config = dict(
    n_layer=8,
    n_kv_head=3,
    activation='relu',
    positions='rope',
    rope_fraction=1.0,
    qk_norm=False,
    init_std_o=0.0,
    init_std_down=0.0,
    optimizer='soap_variant',
    grad_clip=2.0,
    final_lr_fraction=0.1,
    batch_tokens=[32768, 65536, 98304],
    seq_len=512,
    steps=4422,
    dataset='wikipedia_en',
)
Each number is 500 + 25 x the weight over the matrix's rms, rounded and kept within 0 to 999. Layers, rows and columns count from 0. Numbers have three digits each.

# down: layer 5 MLP down (transposed), 768x192, rms 0.22, rows 756-767, columns 96-191
# up: layer 5 MLP up, 768x192, rms 0.217, rows 757-767, columns 96-191
down756:487494522502512505529488454469488510516534503468495494496536458504492553486515478491525497501517518505521504500524478559518483506489488515463513532518519519482513501485511518489498518494489505495520525474498511533487453490471517460511503489508528444459499450452512488518518487494543504518
up757:466527435524489514516515528491505490494494542511492503465479504494475512528509524519470520478507534519540508498474509524497486493516509498504484454486466493499479485558435500524490496522518503507495507475476518465455480507516485485505472564486473506511478518476477540522499481467463528509
down757:484523522509515519523481506487521501486526448499458505471480481543555503487469512455532475508532453486535499507473504525490482529475488521480451538532531497520490490541533516518520498519486532513524505483503498473456442467502483472506486514522506536529521508511478531494532464472485503511
up758:538503484493534490453505474537505453526460471498503552530527509491477509498469510481555493498479513495509491498480515528512509488466492478490539490484499505479462505506466482513507496506474488550467522506516509477515446541492546487533508502487476485477513509469486496482485469480485519478
down758:537547513510486525472473484512486533503491538486482506502482472474489539486521499484554479473540515497525488467453478489503514503487495526505528527485500462498508509470463516466499507488530485494477499509527524517492504482517497527493492464487501516472541513460471487503454484533525485494
up759:538525490548522482497476487507498499495500515496512498484465480497547521521448483523496488495515510478468478512485473505481533479476533502501455502516476488507496504517533495501496468494475514538485504468482535503508464571504538502505506461462509523508493507505533504487533514442440509573
down759:494520468500487498475533509496494512545504504489499508520453476511522494516482506487514524487510547489486474478482512441470484513515518492514468558506498492508528499487518494459521506531534488513462489496499482482516479480458490564521500467502544505485443476472503455556485472503469535547
up760:467492486538469498501476552490509507500475495477478514495478504567528541488495497527483509516491476514495457537507517481470478496503433446493501485488509498507485485554506489485479516500494519519513517517518481511510499505518508553458501495495495492516503496526527528512498524490526529489
down760:476517506505498510497518513499510513515514500497511509485520496471501498528540503480467489453476539540489463484497459489550497498478545496549495523530508469516540468502510512502509536502523525489474489497477503513505490458553524519511473499478449563470487478494487520501498455498544479533
up761:500491485486509542490520412487507481490501487519466446423506514500529477507467543520543488508474504564508496558478481534506531490513488454525497494487489451520530530500499533503488508515509537524537470492435505528587490496472437472522529454507474508463472512501509493538534552512447489497
down761:465554518483447494514522463528467507479484538585493495481472503468456464525438556484535496557435548529492543495424472502436528539490466519548532498507520524556452482421485469509505538481491545502458447510468457529565442480539511542492499480461463511535507503465511516485553452555542524466
up762:516478522525490480480510527498475498532558503502493493528478479493510517445482497515554534521506500501492491548512499466460504508472536488525559512443485504494478500459522518503497487525517528502517480489516471470469510482490494545472526508526493495513506535475504522513499487517491524502
down762:496480525502505490473504526553494521494478461495476470510446513470473498516492548515455481514461536497465501499497498516454455483478472477477489490471495554477556500527468474498446482513547448470531512492498501507510527515507529479538509516539466475511502502488479548492496535460532474419
up763:515520530481463485460503483483477551456483470516455500510487488475467500466553476532502509477478460482469493519490496474478514478512495474487497505484459458489474506538490497499512479485526520528510466499511532520469524490514462485469502508497488505521495535510481465470500489514502508524
down763:527489519472489502503505494471483487515500488466499520495522494537551495521527514516478524508499423501492499497485456500503521450518434519482519481487520504510515524527502490473560490505532458520471488537536493510476511511509503483470472548508513525540532503505512501481487535487532510464
up764:487514500535506489487477476563519496519503515510500466548465531491485469500503536515510495514524506477485507507530503477490512499454521493449544522485518512492517478493507562518497542510476489469521468490530491553498485494509507533548501507516516507497462514509495453489507534504539483455
down764:466492502512491482521487510519520507491522501543478511525512488505490528507494530473525529479492526513465514538531474484490474537507496487528461507505506522524464524514472521498489501518469527514504521507498492533487498546494537494479521476482469506502468520542475488574482510489518485493
up765:477461520561526481486466469537505542517508519526487495498493542538536511474495504513520463483499474507437525475576542499485509491490506465467529502431473521453474453492489507477505478459472505524594502485504476505493471464522493464472445471462523512461496492546483505532449473464534513444
down765:511509495533513504505476524523499513524480501505493461528512497510526470501482523501489476501513500559475535452500505540520482514527501529493496473513484485487492489457496495447557492515527468504456507532502488473487451470465486555489469525511490527487501473577488495506481538475498486497
up766:513529537512487489527528492499488496499471499483536519480502490474486465498505509498454513532516516476498496500525532485430529455498489493514475559496471511495464429513503511543497515517525501491503494495501491501523506477527492519510469563483489484498485490559545505504476535447484519490
down766:529518519462475494502476505508554498494501520483478537483496528481545530489506506515511463527508520516502495506540553511516497505493512479533469559499500490455490504493504486502514510533508487544544514520475509486530530515518487510460459554535464521499512531520495448502504500530510525520
up767:510501526437501549525531482518467455486475528533515481497539500498490493475518490512501528499448448512478512478453519542506558484524467504498505482492487496483514502485545510521500456544518488522515526511473527501496518495478568524508499503512490526505519554483501507485486493478503470495
down767:462505463449501464490480542473487452508488476484483498514455508511476502546464505529520492503515481507506509494509487438495515502530457452481490467497501523484506467520495474515512514525544534502505474543475483497471540504486472501546520523497550482534513487522510493479516480524502501474